Weights of a small GPT-style language model, trained from scratch on English Wikipedia: 1403M tokens.
Each number is 500 + 40 x the weight over its row's rms, rounded and kept within 0 to 999. Layers, rows and columns count from 0. Numbers have three digits each. The size before them is the row's rms in percent of the matrix's.

# layer 7 MLP up, 1920x640, rms 0.0446, rows 1509-1595, columns 80-159
101:528568484488500464545408538514482466538563454517528525468482473426487537480530528389537438526488512432572475480554532545457530500481569467436499577505518578495501536553455471492519552564488513497450462454502461436531453487504485460434449475
098:460545548459540473509503459419448444518555444456518456501505558493488471506523531485487456540558547487490458474545525480506520462467485472490493438510522492551504459516505616415553414498486454515475469513488499513548537504455521595522500537
106:475480516532532489462467537439497475562479435509466480489466530492535458485461471415471449492557448514480553527557436516495534490499521480461426415479489512549454543394489508542441470566468496486501557533484523498453529483486503564407503417
101:541447548463445480481486464553458540447488525542530535489439556471588550498537493467501483470462457460447544504495503474513517530562461511481511484508386464463472513491500448491518534476508513501456479538389481517434487505506470466511439550
105:458520424586543496446488482528560478471507531471472530464514484566484517533553545485520551500554539514527454563527456420484497506484546473490547470523480517536475430530525494444473465518484507442479426504518493497522595489473539500561571489
090:502523551514530444472438454514454523471513533477493464518537530482511452444493498518510427519530492558472492544539548478517416479497445478437495473487603528505468491518508549538534503503534503534519542527530452412441500432509475494524512451
096:447522516419495466427524457528492413511487533497477466497530500464444456469459565523472505482450507537517514493471509461390523445503490525477464507545551555448462497527511538437511529478526518406483531516499493528492581481532491464491490504
100:529487524497568561559516504582509453494495557495560507481481538455510460556538599478562487464513593516431462557478513489493568489466470467496541555475428524508448471512483473500531469444477514495491501495550468567494460559474483504505547419
100:546507486538422489502481466551479456502444596452511518498521462505539506462521591528499485453488575516534433493443461489533462446521565574473488559513436493476525436469504495410489453460533527470596518452487570530537502465487519469422506509
093:452490533465491522526479522528560481465418435522480496514391505409502564529508445538477492449480492477523540452471499421545403465480549517500429486513490439512528482527474535596503526500545482539449461520497452502495529533509485545567526408
099:545453561431457507540466530571527514547489555540485527478524486485451589494486536462535508445417475439436489505485509516471488480535547526482523520506487499497434470509465559492543393496549524417525440474432490630512557537500496521456463490
108:520422511524493415447490505490474464508517530483544457481480470500444463492496487440587485488483537543464487466530455551465535542491498494492470516544500554531439449426507495536515446551515560545499507463561512425535521494508462469444518519
100:524510506422448495497447505425446416601390540442561465506552468518558466532535510500502452450475516527521521503452501514523448534565513519530486456540446398487535539500527480481553579511503423544476473553492455489452464512566461513489519442
093:581486474501560528545513456499435502530447466568476507449608528494500500502463495466587470525545418561556483516528456575488497523490401520520497478521485528546498451451514470490467547521466460486514579549474537483503434524479489464583479466
112:527534552512513513511412494461584568525538470459531535486515462491505502533476509466520484530479503505474480510522427464399380476479516443520541495447500511489452537559517495519524574539544523449498499458534431506475495478474454505484490538
110:493528494489427511539509510439492368463505567486536497473501497474596484560465449518464470491546404458510488449514450537485470545449454469511499482417472427511513538385489491444580496452540526503537526496557493510528543503553523505590461501
092:462498470540460507449492529547493507499544470446491478595570511429484511544449512475499514537534549481551437509490469475467480534490527473570551480503507461462476470500522448505460511480538490527478505561524459448465448488509579498499496478
110:516501443507549487549530445428500466552506478451507540499478435552502500546487562488541570519514513485483493494506407531437475523527535451489464470514510488446507436502490464444488552501459470492427493446516512564504482482585455477519540545
100:531425472516524420457554533481467489551502474425529515482516479526487485518491504453506546484487516513500409461569573493438544553525526502522476493483453436504480475489526568491527512511510596537454503467486448487463515399558547486475598469
091:436486507536542446526490427488535513517468468579489451514495548469499492480540459523499462511487526518480540500544440501500533484469449522474474537536524489494527476512519533474443507469477507531479527483446496448614468436561471550454515475
106:455586510491542508448533550548550432432558516477487488478545452514575498493523505487459522490521592465460465510508542507457476452469482483416465521510577541497520427545523539560553519457522557516478557407468457547526512518469487545563476451
107:484523441522487498579530448519513590504562495499569534556502479478510501512497557483559496573494485458532521540537500453555459472444468462433519545479404534480569539555472488493546490529599513466524444526542507474485488513579542475515506530
110:393441492507419510480460512494517488477522494384505490558478517470499459510501520475504493506462448470480481503468531486463502412569550505487516539493509468451527531495578438575564463532632519529441534494542534526495549563490495559593537538
105:477580500485516522510554487440548486452626523495522468548484509527477421526470470457479488488516530451551544469495438552469467447477422519511555546508489567558521484563468466510418488437509490412532494512514423513572444572553477479521489516
109:487551519501517506524504532504503491525459530509548504586593487521580491486518520512447523503556447503479574520560521537500492511523457523469578555496531498471516484491493460567590426574541558518487509495491413525503539505465497439500422521
096:561531482464492507492524501487452453468464532482432512397518472539524486519517489511528461507484507478489575527486477432516511477538539430520508457508553490486474469547515476495545519518464485517508488524595570470625490527474500471519499487
092:429483474457492505495458493452581514471458498521518428424544443518509494488482515485499528460510416547568491540484473439503450435499561443467510469455560451553392478473502533496541504519475494537456573543531570548482460498525514461544467507
099:504475431481569471509466534480481544514488499486504467511433559488524477516536497508516588505526537458478477557423492391480444499529494527511496529560501507479563455514507565533561531526433535530483543543433496542525472535450424473423454528
109:554512569527518481564488473476459439498491507431422586533450497520490526457502526479502541470475491503441465455480474549507534533425516523508539478494517559549542454399552613444524486524453519538422465460457486520563506437422545497404434448
105:483521445518492490519496465529569546465484546430495460546556522493499525534468492526513447453555456453452554549430482530483475511541471427510500513445558439501511523482545438503520527496503536524451541485564510546595463554432483520526495557
101:498494432446493479390522509535531510505471504502542543564554539434506518532554579455541471545536471479528485486463525520531482525506492481542491455555495425481462511435500445490488435505513447491552508476488484479542494498448563431591503551
110:492487524457466461485490530462476504566446412462503536448517547528452485545331469494448451501471502477531455531535523552490519550483530567537500512451455461523449497461551484519510546443498485579515537494471524492462487514555516560503530440
097:460546547515571494477571496515565501447518532488502492518487503468462536484519552547548560555453495486542540483473512463490416438406488466566462503502536487514429446464466531519527469459509487529520478508442453499544471597512483479470521419
103:493513480488497553516483530585510497559459537500553495581477496535631498533543528481545572421478485487404514498492557489563529512518444495528580500564476531511525459516522485485455444464498467473545438474509523497472551449494556554473415547
095:492456476452442537524465503490499592489544464550549497567514525548440544552549489564497537430422498559529443526573527462473488522452513464471577438543504500538438474496447522529513472549549614505407520563462457511455496443527510492456546505
101:533509422480526496563423545541532436471530490480477523447403450502541536434485527520448418394491556440514467498526507500519482472461514468485498487512534533460538520512545511530508500449579477525476420550512549453499474495508531483520479539
104:563480410529505486427508532502518482561575486503555473484490580511586506490550579451416471467461509454521527484544559538438470479487531488477500512574546532492508472541444504490519450489479493475525502543463464531535462489523491584546502494
105:484428520443480510509510502445552500567405527549576476503540514509539548493547508515509538476491467484510489465455593477517490488541536517498443540535634489477503461487481516409566483549530483521522504492551527565532520476544525491519514513
097:519566476486520558528569486487481568466533528456496507457552475492504541484499510578445570513552499483524459503519507472403503545574490491450433532487576518546514453505518550434492487512464447521511474430420478496526507490539565483577501494
093:460523531509511452510527492430481505449470461481521459478483559511442461452520430532522487507497439427472494440451527499546423537497455475476471487477485489455597502578444478469502506516521519493539526469558485457506411487455440555480504503
112:475505451473488509509465467464497470541480534499492447472522561472517431468446486460486565509529562478525546550449465513557502424541510537530481474450458547507447523508446450467474554505423512472449492490526466426519479499460481480466506519
103:546507579531465512536506422508526509446482533452495532506510503483535521459507464500528497494503461481427416464412516471530404549565512518445510525493510475413513530485500441442484481446440489484414469510540476474397491463489484594446510481
099:487519517507415465484526503510484529515438530497531499507524504541521556520551489467503434495520509458481442504536521445500537539493509592474511538488465526494530494478440497500524550518523519534458462453490521442451497568561486530407541547
100:504577489377489495537524538384519496484553433467465485545597521521453528501456478503557440476507538483426542412497534461498565486535559485497563524530475436537478544530442509464526472541491485546488479595470512480504499521424488518535451452
105:544505577514502493482461561498516514532507495557464495482479439468550539502477539475531495446506524543483452527462493473579521557445539509519515491537465475492475524457496547475480430493494527543431468570480526449600467444557492513530580542
102:528501496526513486455535486518494494497454560469499403529514537541405495572528535519516426497403481482519462492441503472493498504473424497527531484584541527564487560545494500487532453429512468538530531493495451546543506499488491461451458513
106:435565465505501477477539475476512457543492527503543429509478529518482516520526498351498434528473544491455494551492469485485498480497502438487511445474442517499552513442471511449506496541529473504454532513524511441470481509469433579522478464
100:450542485405505535471384507514471445560488519460529508438518554500447461519536573509507538522516541484448476516521514469453493516550500475460386441444509537561465523430503512554522485519560508469482546542576521481594511498548551594483500585
099:613538515506519443459527468531489515496508558520513505472481482503515475416475441474531503478466557470594447512517516526526506512545499446482529429490492506517461508549472583521465517493459533533496551485485432523528540475502509497445444406
106:544524455478546473546508513484510502610430503454551458485509447502466464404473580519502459459516628534503473448506513495449522434551471504495511504489546460483424443531488524500470481473487462554486534545537479505391591504414490501481520519
096:427473516501451550515554489478462522496513525520505568527505428505533531549510492455489505519470523462480457480487500455518506510489523454491512414528508464404481550505586517433461466534549520489538440450506482553511443494508517532499522503
100:496536551588475476457500498471592472529543465482505521525447474477477491484485544493527483511496444483490578528440566452521510496444469513498433554513476502454455490472452511572519428502507496486510500434539475521492442505466480489614455556
096:516505571533471559471483500460576554540538578529481510543501536477544489497570490493494392461463499487518497455461389489558492438509448502512562408484572523533465487512509577433454439505514508511457527457557465504537490478479491447475454495
098:557436494405462504475572474594522490488547548536471540468465489469549486528481465476511559445527620524540542449472503512562494476496518479448550515492497441514469394443543552474501498491502523592515488510578496442487493454531449520498534528
089:491520546522533540543587524487519528542599507475477546519558590513529538476473509444468498496452490575470519520530472494488512527452505459404497483478483445504480478524532520531435583475557485505511493469486508495462486480499489492517537458
099:455514538438514488444511554510456473513497548494463494581489518410465494572575503479527425539480523471475505580540516445475480506457505488455535443556477491509456477485492563525508489515456524525490481510486437544521516496496547468527503460
103:475504517542548540439517466494513549518512495521498452498407544537516508439497503404493538470512460522567512490481518510489499507486542462481515470509502517491412441465516475414489499577523530405492443417496529447519512505496468485550478503
096:505490548452533483492589475429462535534484496439515429471464540521479478486451511511473508541518491565490429471552430481489483477504521543486518500432507502503452487459515473520534469507531488538469529523537406522471578486564445545538441443
103:553541549480517512476490509518614465578446469446478489578532485571440565463454562568559596465509578482480403525574542469467528540485570513492416484522562489507564511449474503463488530512472480503536471495481476572480484492494533512477460448
095:557520488472474489507479508422544490510491492502525533476497423465482519544482542579445529547477530516474526497474590529567476462492446577463462536498540472585512522544546560502484562528476508510485512397476497521487453490426478517452445417
106:486475531527502413539488446527510549477521509499552527529575565508576478501495528479483421481466545517451504564588345471455492491451502539532506498487556536515530556460490479482478454437519528493508475423431446529570426417551417440420550519
106:499552491473516514525520479477500512489503564546520499510562491501560539473535515465495453460471492488479554590488515535564522514425468462536463553427468489483461458469461491527512535538486423542570491519439436516452482435466435486442450440
113:593542474475467515511507566466518447503493537465516557547480490475500459524502495480447527553509566513494501479446494446451445491557546535459488444504457482540556546463537442463529484489415462644510569463481517492510539504537521545526570514
094:480492505488520470480464556439539505506570490470543442415515586543488495522460421553504482474512445475520552560478522512480454508537555416542513558533474525540452473491485524476493481509514479541497516507565520552537495522444497503468500561
098:523482519514476604389511454514472478476509498498444545493473431445504564479554465508599534561490524477523461539452438479567528447505515511513553565533596510515434438454510526469490453492552536549512445491499525530469580575554522502509470492
100:489509496512468512516528508506518508481481483554522504505480481453459468530472393526478551511434481522484488526473537491480467482441458435544495478520522495528514488444469440449529513419511558478503541487528510539464452491549447540608522553
100:513517515479475464439444533513546524485494458557535529489533438528490588483450469483451595476445475479453459520479510537469454494506441560516488575489504459550459498527498472486475554460482510527535501544439464431484476468502436545494528465
095:509520507506479491499532522537564419539518494452404521448470530489476503494581498467484449503502495483465485552523554544506507477542560472480515577477506494467483496475504549474473478536468513428488549560513469485451530513483484474553526446
099:427470464518486519497527441579454410439500550470560534494498454480469473541492527498469478534490511549601514610480458571521447558505589459476502500409547530529548427481496533557529511470474493518490466391468456578488501510473480430442460502
104:444544548480558579499563534507597492551494467498506435476428458459415472515483491439588464553523569561526577481535405430514559504543490477483416510450459543515457453525528512564504515416468543496550491431494466467429502449524522477509513456
100:432490525521530483518534556572592463479483512462523483512528499487481464566499562497494486528479490447498565500464497462492458547504453537495553575559491468506464499412499603470513588489478449431526458491498488574488469468508560476533512463
097:622481525567531460525431486503568462528504499530540504531523413484514479496447542464534573487506526503482506480478481546477568436534438409502495464492528463479509445456542499530495435509561494506544486533464593498535534492409525560471521556
093:516517513537505557491471493506472412584604490518558564570450515462525466477501532519556561501463518540485542505513444501477511537530497502492451443495534531520557439506495468503469438585520479494544436511544471588463485555534345531494515475
102:448441499508525560510481504588534470540502508432490493477482551515489502521453484520551453405527459555596432486530490471481461495498520504472505416468488512536477545545403499521477512527484495547470418525542421496580439503579508541509485540
103:477448567471499499446475547441462524466384563485469577448529519511502401439492570465456483589486516479468520562388527518435545508446472542559492531498492518528446396448421452525530428483443522472505455532443517457552450456437534457539544440
102:503508479530546535443511437503448516493543564504493480506499474465507528502526547510445520524532485492578604482498474499447534493486493502523500543491521476511459533546512510562557490481522497524513443423497470469534508503411505529495545420
099:442561552619434529449446497487520497484481527533504515472466489461536489495474482556505480448524549491543469461508501514554464522439546518505444514492489526509530488541493481511422512512465488450457431520527527490451354480498491473498511477
101:493589525458573525482468514524465465511514538443515574518461441498496549495458483500478482500507452523599466531503574519438411462574478538471498481465507509534441465473569500515498534452541516561494520495522512535527442546424427418545408535
098:477430506536474443498474475565452552514488432533486552561487497421508461477455527533493517599467508516499456554449481498495496506546486476523510469531497497508485458530573525502558558443567481624550491457458507507553458506514491569466529540
105:516415520530446508559496401485488508440500512486536501479502425495503423474552488464530555592448545423472471510417468568480512540542497525516509520457480472443489481472475465411495450521448469417544484522501524461487446580536474492450616555
107:552465462477473532467518515472415444458509526472519473572448471543468579520524585456506554470491478516539393499483499493469417390549433546417547528462532471573505522473448454468453483547484509502549487499503408470477525472548587437533517444
091:480485545508515446478440527542540452420566440481507504512488465464490507488507513566522485458537484507579470469414463509529531471520509513496493464444564477509562503502550476528542490569500476520500475463555416479401465514506488563519525476
098:517512438433500531483456516494442567505529485515518576501465541484512484571424482525503433491478483486446545557588494475494544523461491535475564520518468550529535461461368515463505576509492427518546472462545425467483438458573541531493519474
107:459496514496450500465515524519460532557538495541510525444526535514456469462564522503561491528458575494526601520528466490469454472562502488523518506547449384555465542500509480466511559423479580491495575405529507552582494503494457476563446570
098:446542467537521476444590443548557527465524546489454536533440487473523526524483545554509501554469550541509525482497518489480520478443471465524413486483481534421439483458435546540459467480505537538452514568516532520453400446511491490444493493
102:584514521514434520493466428520494409430475489536548484511454460581444500577456458491477494469568518566476460485514503512492513595466518481563444449455488492520490587545494539478473522487471427427475486503510572543501405471440460519487502488
099:527553519517494526464558599451517600558456516473483473384430522511476536455540538471584499486489389567535477537482475481488487492542508536523488554464457505477526490436527464505501460508550539503475514510539506378520470472500430463512562525
# layer 7 MLP down (transposed), 1920x640, rms 0.0419, rows 1509-1594, columns 80-159
096:525484523448442476546525473458478477408476502462555534473404502490545479471547481511409430490525507489444560529506502507445475472528488447408454519522463531536492545575563503495529418491547485530502545467448544484566513534518482461492486458
096:495520517505474416522531500542473482485483533474501453500531529505508506575501470521513539506550490538522444496483528501494524502489511470482537478499422533555520461508491461393520488524523519492531459443440546451554537475436521599521519546
107:597529529513519472519578456499509545439527451507531516487490474454480513519586427560508462554466475505570493520480520488478460500444548501601425456463506441464522431467506462535519467530455518509582498518522542443460611442484480460511486477
097:518415491486505529525464544517575529517497454517428506490537460516531536522540539501527540506591509503510445512488442462522451439484459537512552492507471500510486500526501514541493484514576548460461492542524497575458427438550486453481469493
104:551509505512434504459495540446445538418470481452456485506495436491550527580520563517539507522469518413546552568500510509444451566466495389508511497498499515501432502497516471464507558479463450493456454543467454443488583567487538464485547538
096:530508491533453528488553478490514544504525466497501446507485494516454519537491535485536497524490538572545411401501439539523481488563523469426554476461583496489477511538456500535491501503526541459486465518478471515467536494521477553555528431
088:495556465461496529519487468504580444557454450429478500579500482521472514471499484547481458487453571445444451589497486410438512484502446523564531523483429551514495499570510474510492555476456534468501561440541454512528474437506513479448424460
094:490467544552539484518475492515486478524500467523376465431499507529465578467448455493498511502549436551486454472455531526426501468443459511463489548531477453460504535557518508527413497448515484477460588483472506502445480453423490509526469577
101:568535468535504479490508462524529481454523461483486462554485472554558512513493509485466554474488434516505507503548489507499506492365499469541492547503471471479472535558526507458576466429508496490479465477483503496514557520429532505465525399
097:488520476494498513441473577535470529424531521454492458542480529538497491416497507558476474526497569496477448558515519500530453455492568488523569524593527392571453500517536441596510444446474497500510571507550500562454515468512487495550581608
103:589454515464489439492499486481515476518508472509501506417522546503503503484554488492514516511420492461519528534547498509532519550500543565518561486469536451485534563539560468526557484522476449445439496472437523475504533470444503515475497533
100:476480446476569563470530440497472477546532571593487491548437520446487522505467457453548511486559524563525523500478498480551539465494432490499482543437557568465420518490516467581453479554545392534536460529523521500480461471499461449510426501
095:503507518541510567485539491482544534508542600497467540519561584512517517492497525536575480501485508511525466474468454433468462440566466491498513488566561473557454506503481493477422460494555520480522511528582562481418505499536521529490512386
094:563503511534543518537470452471598557491456442573427507527498449527444437525553516515469483428458551464461464494510466505450486482453451389487537494456471471531470557484552480481523499437553460471468429506450450550563444444521503506523496512
100:526523494576540523517462525471504533484489516474491450515457536474501491493505522549478452538509494459532506528483512508434447429515525471471455581445503534589523534534486455547477514496448524430492474563526462551433488468551460476466476582
108:510490493458496520531491496475446607482481521500513464507538484518474545571518524551542502551559516537519441471530445506541520515517456540495501443516531439525460476473469584542457456459484524456572488463553549412538482494518522518580524519
088:481466480547525545451420493454460484495450470493434483501513437468526582500494539568489446503539461478497535508403493458523432573517579486523389545541497483520579554558554453496521496528490511483528408464467424461497610534460563451513486422
114:552531501474506483516449513492474484489467397517488524506469462550443553522440473493518428474536521478474513501477461485491426490455489493568562479514515512450466500467501477413465546538485483473522542481459489536560508457442529504522495443
102:478507568466508518547566529543485481513517504477505482526489509479500518401473451500433501511475491469502498490602489476498495436512576461460507512536453518463567480531476487507493553512448534552468544448428436543464542565488511564550510521
090:512520513490511553490510524364541553585444491512486467548569490564532597470446518455487490546527487522589526477478538487550497468432457528529453492599474497507486530487479481466467476457488471484428415536402517500608474415512523473495477487
104:494501448508462459458463429520504583481524488495554423576517438495531479515503458529545528486500556483479508464464520487495427481519475501476479583483508480458542499463527464484430512493537492519454560526526458482429497473452547530519470477
106:582542540508458508455525514533520453484454440515473489479547509428507476505540514534516464576510527515518529477498525492531482523466534483527518493451499517547442556453464497492487467501497523571539473478449564500553472461521493487508562466
101:535535563512503510434505412512496524403518477466445492438540586496441556487440545499516485451498553497541558473492523496599545488517486470585448459612488543488472541467527503476510501477564460452480476471462484498604492596494513420481497481
097:482472506582522491517473392450403568469561503578550493519484546557503500438512408490482489434495474425498535445536493489494446497462496485493483589439476453510534438564440515547542460452506493537471458502530436502489530531546460492522479536
105:526466534512560460508455488521527474538447440518503534494533477483477462487421500549498473524480476497484487496478469535490564474477510480592537389479496512487442472476466580452480484502545480492466534508472514465500453464512442494511480547
096:521543493501451463531478512479464498535555538494522508533478558449473473489492436445502565611490415473435475501509530508444592617490497471536505505541466456470477455430533449394480509456531558554474551482470497439494358525537487388501475502
096:432442401470493524562509479449542497473533468431494580510496476448498516451583510440536521541454464515513476496550533501482534481478462541472561493552472569515483428453475504543488502519469503514494526536524511542453584520449493511498507523
094:490519478503517490554509485543526490435475491550531467486477515512470469481419490461488456425530501453543547531471514443465542498509571488508522472587513515462386562558547516526569494510466563528489471490542505421533548544469480515472484516
109:397475542493482458473528399528525527512516498429490526445552511479522558520436492475503446526570530477478467402422517520509471557505559498461498500554543515553480508381510536489519434510455571532453531548466467511548532477526486528508458537
114:452514505485458492488482475465514548456533448528464488528486528483490477446517514428572537479564466578489510476553583484547471491448495495503490448541541525512558472581469531511502483433560476494489539534512437530481551501475436454493478549
111:449480409518451505471432550474474454488529531547497517514556485525508484507569510457439497531411478564561455482561530541424526537509497455577520558545553518472534523450445524515406486522565460434519492498521491507492469538455542401462514552
114:481489428468493520507509443515579502445518545468521454543547473483456465426478528481476503461512470498550553486439482599481503559561497565476443511566531533503501491493482435580491480476442426504431508585442543513508554466541493562517538458
098:516551562481401507475506490523477477468490450507447469455422496466534520456496463437462513518467451476479531474497557506477561463511494493465471512405474539517548465535474482445462505529492542489442563525505519502531522485430497490579526445
103:472552550507433456457570457490497551489520548431497382596429450513490513486554539467494502518457461481539510495500588454458440518479453401541503544487487503514434535509454390524462501442541433486496527460568457515488561494417569556477524439
096:463505461530445483452476476549512501442513544535528524480491488526521499512507530552492494473494512496438493545528506476542563471501513474532478485482514579517526518435508504429520538505432591486527465487498482520486513537574477570485516500
101:499550516486435489597489486497470440469556546477509428497506481472494475524466519503582533462555465525510539513585526564443511496543542521463517560416527479432459595521529479502463555477516496465492458492469521550515491468491518597503513558
095:509477431531548443466550518527452403496476548469591485485499399465522547438594491502469568519561501572534449457473532455474580496488536503491502481485504473506475453573515501531448505483413517508506512481411532505576454478533492465539531433
110:485430464507488523498469462464510514473477473458520485498516466501520512450567516512455475460517505477505495500503488463458438548460602483484510463457501465580473554527551512600500492530562446501420510541456496473503550517534472494531515519
098:494493482442492542559562552574493505475475521545525520515483381512470551506508565537410495464461471538469420507527531554539509546486545476498539461441445528485501497573506509509510497477548518477516440497474444562511506555491493522517515469
084:524432479559532523533548540502477524493489525487438498583493475534446555519547452469476479489553543477506540473430492565510513507494508506466522531481561494554524534490541406476512478437559493402462497450478433563501522449478514500430536417
113:486475472523486590524481520487534498545512498439480549510604510451481483505471460514489499476496508532483475478485540525541498471461560490517611500492440546471501522587541553469495487488465419495596461498478463491497500506477525498481432541
105:479476544501481488504491484557447522547566422423471500498498513503572489530481523497525526476592510443543496520478518476474512457562553503458542515514485479516551536503509476545380541475495507477495551421512413511493506458491402577501516440
106:513543477462514575489465495473548492414490520546460470560504508542541474456471522501484420483406466475475511573515431505464449489495478561556449460539484496452435519551461478486531468533460501488521506561453462489560467520518570568578493542
096:471440535578469526516555499533460440559481541477415499554502509496437509549515497528435470488548459508510448466485457476482454471419542491491535519515473564522477470556515542522464538447533539517535445526435465552493456539595556490504522472
103:459569494452475520572483454458541500461474491540466515464466571477465511477542484558441519499498562488446477493560504504471581521413446452537468458518496429499457437522512510449484421419512481478537526458583515461522459511491550527504466585
107:527375567496517488503467553474443487567513513513517509498476474463500512420447521494502566500558520482460519494436541470535467494505575572481540486505491502492500405484489502568470537410450458536503495485530546516551481477601524408446517510
112:478521517550476495470462543506517508552564540506467528484600472410452514539551517451557534540428477519444425496461523472448500506544537446541456470502452558571514503514463536519462566477533443489502522525579516501482517465464512554493451479
092:540494530526482476425456503538464464535505453465517551524482445526492379457538510546481476495451524500521503504545488467528527504495445498521498500493450528492513564504527501470525567517519418494425494479528506506514541506409581460453487430
102:564432484551470540522435500436513528525458403433524480520435521405460520527517452485528468465527494488554562485471470419439444554538478559545492528484525445577483502457409502537520461529479497477482519522458526549519486478531514475517499413
101:495470475543511534498518465457538466526508502480523497509514510489506570508462499476521434482490526516504537491508513535561505517489547461488504468490520426524458531481471523495543556499497492486519455497498502577457512487551498484562470518
100:562479534480517524483472517445537522538557511547495581482495501485524448535581546449488472570531542457526512375516503524465451530457417446518492515524503493497486579544521531458442498492514569471478458519449503496471516456529464543549480493
095:510497541482502533530593521554461544538529548520489481525525490494406492513496470490471574538478604534411438475528552437565470550559571485442624545528567498479514438540489549566464560543561532498468533495474527493530573515517485469474539469
096:457478500450559504451511511441481496503521535508485410457571541528513456485450521503478505536495537514463501492482533491467545552543549540474507468505483459357503462463549527473487560546505574470519581511535384509459530501508564515538452469
095:517541472508521546460467454556545528429397458529555473561488392466518514497520459485475502488489515543499557513568464409529504500498528508484503486527519516547537466508458527509529465493610453448484544518557514493533514555510557550474501454
093:580479486526513509444535487464472534506457465552507493461452428511551477507496587493583450513532531523562495514465509534520450435514497562560529526585515530556521459486518489454514438480535510576526492469406511502523524477561478533549571547
098:450499439463571504542488476600528436479462522447494547525486513491522532489536479475524496462462483591581491438525401471476481481482577446496493572512487512534563532467581500514474570527475546432405515469542499528448546532451502474427469503
098:416522462458512498476521580482491473489487505557471481538506542523447509474501508553505459514554541501515522512499463483497532451499499512512477502412588527504467451550485415503513419550504479518495521494550475483433537468572572446492544490
096:509480489513437443560474504519497466457495529556528577548528606465474551492581452554527521504490487451477433423459496515515537493488544558537542551478535523523532501511487434499521515484479469484546502472488526532516536486528480519475518475
095:563527500438504518452491518451491506438520519451511508520503575522461468508429451510427479492522497466472532552520478563481540492543525540492490488431467541479466508437488475483534483470478532452524532442506509537530386508464559545475460479
091:495501512496525532468479440543528534565496529523522474470564586524462462481497497561492499522514440482612495474474449551486522562527630497489525571547553522504579491558409496463551520560513557509529519567524509545470499525502499494496521539
099:468501527455472438531503541615491488539561459507547396479495505514421446545480549502525471425591453454524490527444498506595514532507508451529486552486534473520463464510495609533610483458586484541535526469455503491476506508514514514491498539
120:493520486484494578573433475513487500406474486446467464422470461434473513521487457534575535530464505531429481456502516498467484511492506484503521494462473502489428437477511487482479458509493438472446420493516460470448419452470530545489525499
106:534510553506476504480490534458494488497538447477503531614498521540536523543454495497410530494455505483491532499515483536553425463478489507627506518519452472460486581500459514453580480551453478502495556489525509509495544534489476468584551462
098:469488421498531522513502461474472500478518481503505552531504523483438488515507465474491482504454488443453520479473524464497576451522470525512488465596590541503486503529502569493524503566519458483416470392557525503489517521485474477574496532
104:543503481428471527473470445470450459574494485482459493565501531548497481484453483482421428487458511476452518524491478513479502460449537480493553446498476568470548496523496447506509492542480540505451504531567535515533485476430459583497414467
108:526490535438486500463484432524487521519562462513524516499470537380448537539477527575486525452445514518511503453414429475509547535473535449467532544476434483433391535464442540570512509504500404522427493497502474441526486493489450552550528459
099:551527493526506522421415505499563500478473513492490563475540496445571530530524536488478492519502436563504429407503542451548460504484515480560562465552511556518542539485502502500463528541514493486439439498514507468487556471484551536495548520
098:517544513472498553519494510506437491532543538477514548532457466538516459541425475492514484510500477464479532501488505476494452486495615523518478479512498495544570564436487476478462428492538533452490532502499493531496463502513522515536474536
097:445510465501515502517485494472475535544498455447508586566483518533476465470561466484460451524541551479493514498438444372562458465519564490486438520497459521539509461483515451515515494426480567477568473450506442536530467502403479475489508501
104:515522464495579520540417455522470507514505481473533477522513440480493510505517502517519522506507477479512477432525488430501515602511511507511456486477495468541512451584497495440513497447442576462445539536507508542484473438460503562545451541
098:578501464509458548491450524437531541500517468528505480465611500489433527480474475555534420537526523523451465557499509591450523462580464532553460523579447524527469519473542532469491406462465497540515427451531521457489516418529591543470476502
098:495521484537509548459600457505436490503532477500454489530508437512535559587585491510435463506437526516480451514506481540518485462466479564461449449471512481426458571486535503491473472454483531546518476421581466448530503501493533434493441473
096:488513526548474512544602522456441499555479556499432501475442588472527475485582503482484441492486565492450465494454558487549511540538527436519501495522540470497483456583519470524490489498441493501534455550485430477533496424454556557537510472
101:529529455493491455558480484536460538471518400523507466572509455526579477525426544466555569501484544513483484429474586457479478456491534534425525448467434487543527506469468538505510556471504500527466437543504533445485549453495565485519512538
110:495464463508595493496485514564455471572525484524596527584499505482528498501490519493496478527530505530454530510555539523523463449530443477477610521541515499457421536431481488525484451424532467462472479494503496491471567553441468451483487467
096:485487480484503551485471508443524533505522486498510531495507509531598464488497417477479480458510460485489542521505551451366466504476532476412488495433472508553450489502500478532521488573546489529521479498566486492498561446533543494494485498
102:558463411547565436492512485527489494460520482404502477436536463480596432503494507499439454431485493525528503488466501520491523636494540436509523552492520485551479461448474568510514474476415477559511515494486465419481556501509471437530447458
105:548542533511476504407518479501521566446507508512479483461518455568511454539482514584550509483517498492454492480541465463536537522456519470507504463501566526466502565555519490458419484511503403481482487550526521497438462492397563456506470487
101:531545443558508423514474608517391519460507505487509511527507451486506527481460425503518502480488429486488433491511472505521558580506532454468514468476525542514535522499518490509563483518470499454524484491531519558532562476501546530594536479
102:434528568514476454470502499526440452578502449441452464459499453498519471501470543564499508526466493522603456493468512531481599419548478564479521458546469576442517505472434485553544512488503538477488454461426456457516554462528497487517536505
104:550537519459530498476459446427514507482544445539530450575561521551490434541465565578476505453472477511471437509472552479505531531454476561541553528555442463520446475505556529524543476480513466499483461515464549535484474529529527578449472481
095:566506450574546465498506499491464409487442534503536537547508434494488544460552503518544406524432511472544520519476480536432550497475423499527538529523504522520523466524498460483400492470517473485517420602537469552566500496441472526530521492
091:491542527494480570538470549527476536613504497469467465502534468559563541529474531499499526560528452503497492519493531439514480469557499524440489441478542526507480494638479510486528506479499492472478510485528455545507436523502538439478488537
100:509468483474480497493484510532495527520568513528484493539501537575477557441525518455566519441447452484502513521446490521490487525421518479493379492456483527536440431486509489516444521502566505542460523539498511458484502528487525536486527490
095:542536533442477490507512481532389464482483600506508452496458526470526445462531559396504490493516491502543500542544449456499525474498554507432425487527501508516460459457547508496575464495541513514502619524489529536506513477477524566495521545
098:463494447525493436455512447479552523528479499473488454465524522449567498459435529571543442531467512506495539457510476541561556439563487463483405480518416503447521586530447536499495489562529495509498513520507563548512505502512532532498476545